Each number is 500 + 25 x the weight over the matrix's rms, rounded and kept within 0 to 999. Layers, rows and columns count from 0. Numbers have three digits each.

# v: layer 7 attention value, 896x576, rms 0.0957, rows 278-309, columns 192-287
# o: layer 7 attention output (transposed), 896x576, rms 0.0852, rows 278-309, columns 192-287
v278:452517528484523439484521493560499497508506470536479442510439520550498519470459529430528544542546475526481509445465476461516493480463539500547478498540469546471504529535472549494483487502523482508485457532519489497529515524478508488501568510493539529523503503514466504535522503531461489464
o278:540538495505498471491514520408480509477480450522478484479500495512487518548488561496447531471488465500484538489513468487480542504506545500477504474484488498493473579459519478513494512536492511516487530561519489498437478480549491503495462494510528484492502551531487501391463490546462490481
v279:500471502468460542546494469476498529448516523527542529500523482522552470468451495489483477490480499487514478512529508462488529510517520475509478519517477559510501475535507497524461500567501470539509466462523512470505473492441494524515483513508485496479538483471456497489477486543441507515
o279:518524441522517481511521508479535505519556496491527482507501524534440519494458520505491533474472551494517513513516450519451480516565453471485517495519541484551514476482492519478490483436480518464548482536502502530506478497527541474487485502520532508495491512478459530501501500483483461543
v280:531496524497432493499509513512454475497470520527479423518533476491546517467537514500512468503534476540500484477515556528511580494502507468500492518484533510475508497524491539507493539486520456516477490495507526503451507523539542486546530491502489495503563463486494505522497541496522503509
o280:505472477528464530514479530517484501505506488479489512504542488543482474484470501536401499439503471472500564473469464509476480493486522484542442518525495492482510505553518506473477499473492500517477508516472481535526515479469504460498478525469462501536497544448552480596492503549477465536
v281:529420446437525528513502500541493489474490490480499528510527419495538481444489505492491552455521495535483513517520437514454473533538487515472458544542531467508499534452504454483546454467475509409522496484475489466410534534498509517527536504514492495537488488516517512527531477467469484501
o281:490536469526465507454509504471542490525469487480533453538514491488512465510512517517499480505563508453571490515489485528504531459528518532453518472473521488499519502532500517498499460532563470499486475453512508472553503458471467466485449547524502496507450498529521501465455498518479517506
v282:454451505476531520550520528529502454456559529497485522473469490472500495527465513472521572492537489500507496560480491502468469505566569498493481477564490560530476492507509486477484459457495521532428535517507481475525499507446472503421449495506508474455452435506455517511540473511545499500
o282:502472538509486447508525467537505496488478511476513451487543511461505504509509523503541510517508542441480501477523501481497509555486485527515447472500518479469524470489541465475473532492487416470515558491540504493523550507527450517555474495559475485539523504479514455439490521478486508464
v283:516521495488522500515522519456503494484528481476475496510519524483542524470495466496516481494463475540550542518493503500517517494488524512478540517464549521503469520485498479468509496503517488510469507538471543518506555519471463519468570478432517437491494473562521461514495563506519537477
o283:447458477478479523467523502477496477508481514496464493484486460554505448457507530491551500446456491545451457496508458472495491487511505453499470492527505509440521532482528506517518472510482504467544475486537506528525485469517574502502492500445485513519508520451482530550500494547460473496
v284:470508497465465510493493526514542525507498514496522537505494512475508491542535494484500519491501517495469542495515470507532498493541472466483521489514534462527505537521483469520458499458458469519426508480504541474487517487519520513508515517452476473503531527484555491529490499503495546520
o284:530500508503492499460553511500549476492485517524483489456499533477475517442473564507526475478514415490497543466498498503476533513521510509470509479460465536465478504529534505557470484498498502431474520522503493479530475494492516535441483542484543519554520524526526540501479507493517483521
v285:500498489513471520517513500474508516488530532527463486497526484467524503487494557522465464472429547491500508505442489525526544547482472513518578520518524460545514489498480472492514513544472481456515501529521498524512462527493488444471513513462505492515556531465490528475461531502561521526
o285:503503506485416501506510480521524449536446520508507547497487489534502515490438492500487577509550497529499530533528521507541537471515493480448475489472509448464519495533511507479526488475511517528512507522506477518454507536513490514518477476523530483471478496500529483475560532483535522497
v286:518483480516519520475480495496501505513506506558502514455505513545531493471488536475579524486528512488499506494514460493494465462531495501485470518431474520504505535553533515454537510472537532469488484490499509485496533511480509503538509510513548515482490492526466483472482487505558500497
o286:423482491490545480560454529547426510477493455520516456516512473512497527531486551490536482535486538504464485525545447570518474487515541434523510495469509508519485546492510492502476483528482534526526488536459516437516489497490473535529474491478472506545536503516537482431522554466532494546
v287:482461505515516528517552497503510472508535470506448506511513493507491487469510537491481464522533542510500491468542542432501508469460506489521466475528509541506522508543491492511540455459439527484520447532543485522494522516470461507477502531480483507505468548482479512506443537504541513470
o287:478506515502464498489494460508445491510525507495510494470567517492499470479495526548476530550466496465522523520521512512449479519507508519514477526523477513462539506469552494529447482602541498513569538458550498485502524500507537524472490432461545536545534446526488520410503549507473495525
v288:491494446506479482497508500492542482490477478486532512498457499510429518566514489484530489514521479485476538497505526466538509500482551530473491470479453471461502520535503507510568510555499481449527475534519522492463515506532506530526484550553483458513441506505516530490543439485470529523
o288:527462475529494467470538500520479524523441560537492471450525490474520539507511519543497515464496499476484474471512495561495577515542476491506486518491503482489525455467532503491460490511518517509482520523478531535530503473507472508491505471551469496474492556494450461429499510497493510507
v289:456526557503510524497505541503518493510479515499557454519503532508508495469490521490503502490498500487485470517496541482494512470513515509505505503487510497520510557510512508539513575482548536546505544486485524503475495510424507498486506459526471507499503477500549497501480495529444490487
o289:473495474490526481498455448471549529518495538509500497503545506507505498486481521476482489512510524495458488436523492474451531513505563471498510489516501447514530484453511463510495498469524503460542486496530446464537513507558535544537499524515481487454461475513493494528482506489549485491
v290:508487573461525477523498519553515517520506464475548528477526437513502506510507442496525557470511533520500442556560501528505428486512528459524541492472481513493471511506503564475485507475518459491450486518527469502485459497481531483512538533543501520508514496536484472503544543493505494522
o290:508482515447493462499534506454517488521475474525523508517478519520515530499483571526523489524479483461511450452485534552513488511503548498543475469458514495535463499471519453529497486452516502459557478498492523524535521493485493528494429499535500526539486534500479529521467502459505511490
v291:529476501469475438531499519453458494415478477521448485504494481484487532495528493520494491512500477493494472491517538530559496529473443535454535537548496505502536526527505518474560475462505483467488515541527477469520469464530510496483490504519480445493465512504527498483468580535508506563
o291:472494490546559522542440446501533481552500544519481499461496560509551536517519493415488525471486455513529465506461476554516500483532546516510461518489472555427485492495499489493516450491514499491499506473476517520513523511471499469468516519477458508533478519451541523453479503495480488510
v292:525480480508500479460504516496517487478474474529480495544459500501462528527473491476483463504513565473453454499518469506493482456582508546468509470439479514486516491535512535482500472549495516523465528516524513528489450541514494523492540505536504510502471561491466482560512546481503499491
o292:501440499507512494504535446500492527541481503487553471500498534527520466489505468507519523495471533496495501509501505520415498505510520491494544534487507487501451464499521495500482519511516485419449480519468493474523525516510546484476514516442478496504494442546506495472465499512544448498
v293:483506518507439495499532472517456460461557528510494512510483557454531483499449482486510499496545543495455426515523576529478481510479507490476495489553490504525486409449461490528540523512523486499520510524460468541522456530547469499524527525457495514537497558501562453530506558441466489509
o293:554481490485534542523511503523504493518505502527540506483469466524494521498478509479474557487436437525493442500518499441476497541516500482439437494484489500489505536535517521483541524490552482473475513449506481521489523526551507530519504512460503536477469485480495536602495480525460475514
v294:510549489554490443452512489459492492494494529505556542486488447476442503474499502566439485483466506477488531486499544510492508485436477550511475480476508536495489525508566465478489510439487526496516505553537462514506508543472495563496451510493492507508541482552476502493536495453493517485
o294:475467474532522510507471502470509527506522488469465519526491513509518539544453519510522481496532488484494469489501527497512469455445519538503544484585521467517526489501542486535474490522502505525468499523464496494542476443515493516475528500519470479518524484511540478555531517505560469540
v295:505512481499522477522512486467493502548417515539464458479496533418555482496469440481505462498441498485489499551516456527497520521496482497507494531558530552536472545500479499443467537538522465507461516551486492470477520482529518467547529472476477505526520473501472503544487504494487467517
o295:501505502480489467494476512492495513468468530499507487559512510498544450568493536525457493472515533463474509491450573486519489464544500452495451492457500495510475433523476473542498475493493492606506464490466499508482524460512518463525451488520517495494523481506518531514489519462545501450
v296:470489530464543512467524538475479488454486496485472505494511501555511492469480506494502508464503535513501529459479520505508509477514456490531490488490469447455495535489484502522481527445442483473484501479454486520503535480552480520425494531469517520517419465488529500500533497511549490494
o296:444498527513517526493494514455428508496497523549515540475498556487473505487494513510472477487488489542508518499471510509462482481500540513463519511534532497539516523491477556505535517495569466528499544511522514475469529507510525480479540527501519498475544530500479470566510484514462476473
v297:462457463507493447529473488490522528518543510512464498519504484491536502500499550500498506525507474535482543512496494524508491520488477550523492513546508491501499519540446515595503490530468449491490517475526508513509512451563530507528474518478496509533492531479482492491524494535482499489
o297:499488509499507452524517550546534495482496474533428479532511490468473449539503513492523535510512534460524536480515440517488499487456544509498492476456511495499484465509499532544501532482480505520501455465521528501488519470523510481541474517485516489483509497502483480472517489504499499527
v298:501551457487508486519509488448512509569519472517468495482482464470528513494439468517536498536537523532522489514512513495496520470466504444530455497504537539496524492455532500470483490492511512503490451457452487524508470430482500487540449495463460516518505527485498497481517471546517516521
o298:455459449521524496477513564497493429500548564495510493483515499507524433551516507523491491499505532530509474498544461509506469475450479529504528539502486519487454552497499530526552544499500482499466517542533496500495459521524493516491507466487486470509500525525515467494459533504494516486
v299:497484531544524551489513505489516486481500500475456483514528499518524529503520536500495521514533492464528500457511549496505543536538475431507515494510487536523485539562510503516559505483498572478472514473526449516485497489536516491496491491505488514472481499497492529517517536453468512461
o299:517499531504475522529512485499537542542513546521511523512499497524476530501528512477549483485521520508524472494521506523544476467454439501509511456465454503494537524487486495505527453519501538489530514549457440486469490518524475497491514534539517517546558496531548440586476490511544494527
v300:471506499527530441496553479496498547467509479519447523513509547550543528560503519522485508511494505479533445530555456509552503508496487527478509468467471503543431538453540482494477503497484497524484531471502537526451467515547485481461483470502502469497542499483553480502480375503513511509
o300:535502538510471484446458529461502504511516479526495497472500526441491434543470493491538473464491547535466613444515505524458515574508504491476446462445536498482550459477474516540471518482501541480430515540562518488520551526491520479557534489453514528503528485551493570467475471496534509518
v301:414551468434525495504511469418499519489544514461474476490500454461567515489487526503479519483493472531462486558479482490470484518499565506513525479500499528516505498473465475447515466505518523463512498524508495512457461542457478554535472530519564519554494474543489529462467518501496518464
o301:484497477502504517520503521500452484476450468494487480516503436528458489498477524470441457494477521494471502523525516511492482518490516553498481483533491517555475501481479453468479484479497537485461496509516480501493469478546520496521507457480490492545566472470487505442469465512533513467
v302:535512517519495560516496512418499517492517482495542492529514434533523539488528485491543473491550505472535497472474464491494467550479453485511461488542535517510485489440464486517499512471530480483530544561499489519471503481488453470512490518483501520474532476499472460471509479507495452477
o302:510485528543504565516536461545516553509447465484510467564531498543545438496532483468535494514483468500462437476492482459509509483520501517492474520506479531488531515518484544442517497504484533534473507519568503471549511505504474498531460448501563514560499520469504457502512512479506504476
v303:418533519517500486521526469507478501467478459545525519451576493445533444500500498479500497579542463497524472490504523519489542508520531492504473483501545510465466475502503550534474460482429499453480483527463490549473506510462553479502505489502435521565499545490459503527511540478450525489
o303:480508511525495534486475501504510454484492545456485494534500508487444524493513511493487559517448474409439490461487510537523518477465508457515502489547531515502488497516543478503553546519471477539468500484538524511438536516496491503494508497500496490518493465484496488483574507487470496490
v304:493545520486476533475463489494506491504478494557532550485493473466461509464502549457502462540497537514493538501521486499482522496457500513438509520562561460528506476548498511477528469459508477531518510505525477512508543500493501501497556509495471532502498504493491504502511496534453479503
o304:503509525472497474532508490524451527477463559477480530486496479528525477496481458495491512519507513501512458462468506473500485482551489447484465477477469504492526467521487483479470487501505503518457532473539498553497449462511490499488491492506486513496530502510472467542535477517492534540
v305:543498496529458496468461505507558485505524528442447545510502530423540497487473507520418458460511485469545493489499512487518502479511463487536495476507471486492488518543494531509460515546519480506467504528477531492532472553495491489543481487452475460472428501528477491482471484492521508525
o305:514493521526554478528480491462437486552521516499523470498532490483497485526509528541480493505525557550466563473518536518511526475464497517484472485506514451461463571528509510509538484495505487482517472507454504598477468526492487450500513522507502548505539501490500539543492460490489484499
v306:418487511472516454484533489521479526510542522514490459512523507559465489492516556498481461464514512473492489482538512520509547497475437469478535486531486511437520493481486502533514506579496523482489451506501474469452499492481494476531494537525476473454507522500519519484496495520495506508
o306:510503458498516520527509473485489508513524442484505518491499529416461492501517462484530472504507447516541491508565485534524466471503502527469405469480467512501471497486543472554466480451511439541528515502475500552507491524521487508508481481515506500490490497525478540485525519495504489524
v307:503529417505464521461540492497542441499477486482491507469485477521490519500497505426529519498490458524501514513492528452486565504511500473522475534476484539498553459529471527508485478485524480505495460465461527536496478474489485455477502490494476511465465488587472479517516524486492464521
o307:475540537562500538534517514503439496546494518520544480550509494461473497517449495492474508479442508508524529527564553466498474541442428477515550461519454448499480444499521474511539487511463513470518537465516485442495520466478502489491486512520493483478511488477514470553497472459489495512
v308:424490514532518534468465499485433504485485527481489517542451498493488501479448517453490460497499502487482471476468462547499489528418472495506519543475475490500463471483502516508455497511516517520499482516482517490481479469490500456485495467518501529498483523501495524518515504521547520494
o308:520474492479503509517498557461528492438501542492443553487530497540494492502515517515543461550474499507542530517489486461541506470528528495534470461500449522481516512509548476563491522546476482534484454517474492418489491517475469502494499530462508495496516504514514477512455533487506476555
v309:501458503526530537466504538467484534489536521497561576527499500448470512486513474516477493536546521473539492519523466521511505532533489556558449525511523472449527421515463471515520477476466517470515518465507476458568485495502534523515499491550533453510519521538477472465512520519481471466
o309:501515441504494532509517525476480482481531524477504499539464537519551498504494508510484506539529531519498432494540521513523496480499455440439495509460514466496450495519564495510506515515494503508501494559479528487399485505541463498512490520532460501526501505473540501499514524477461518511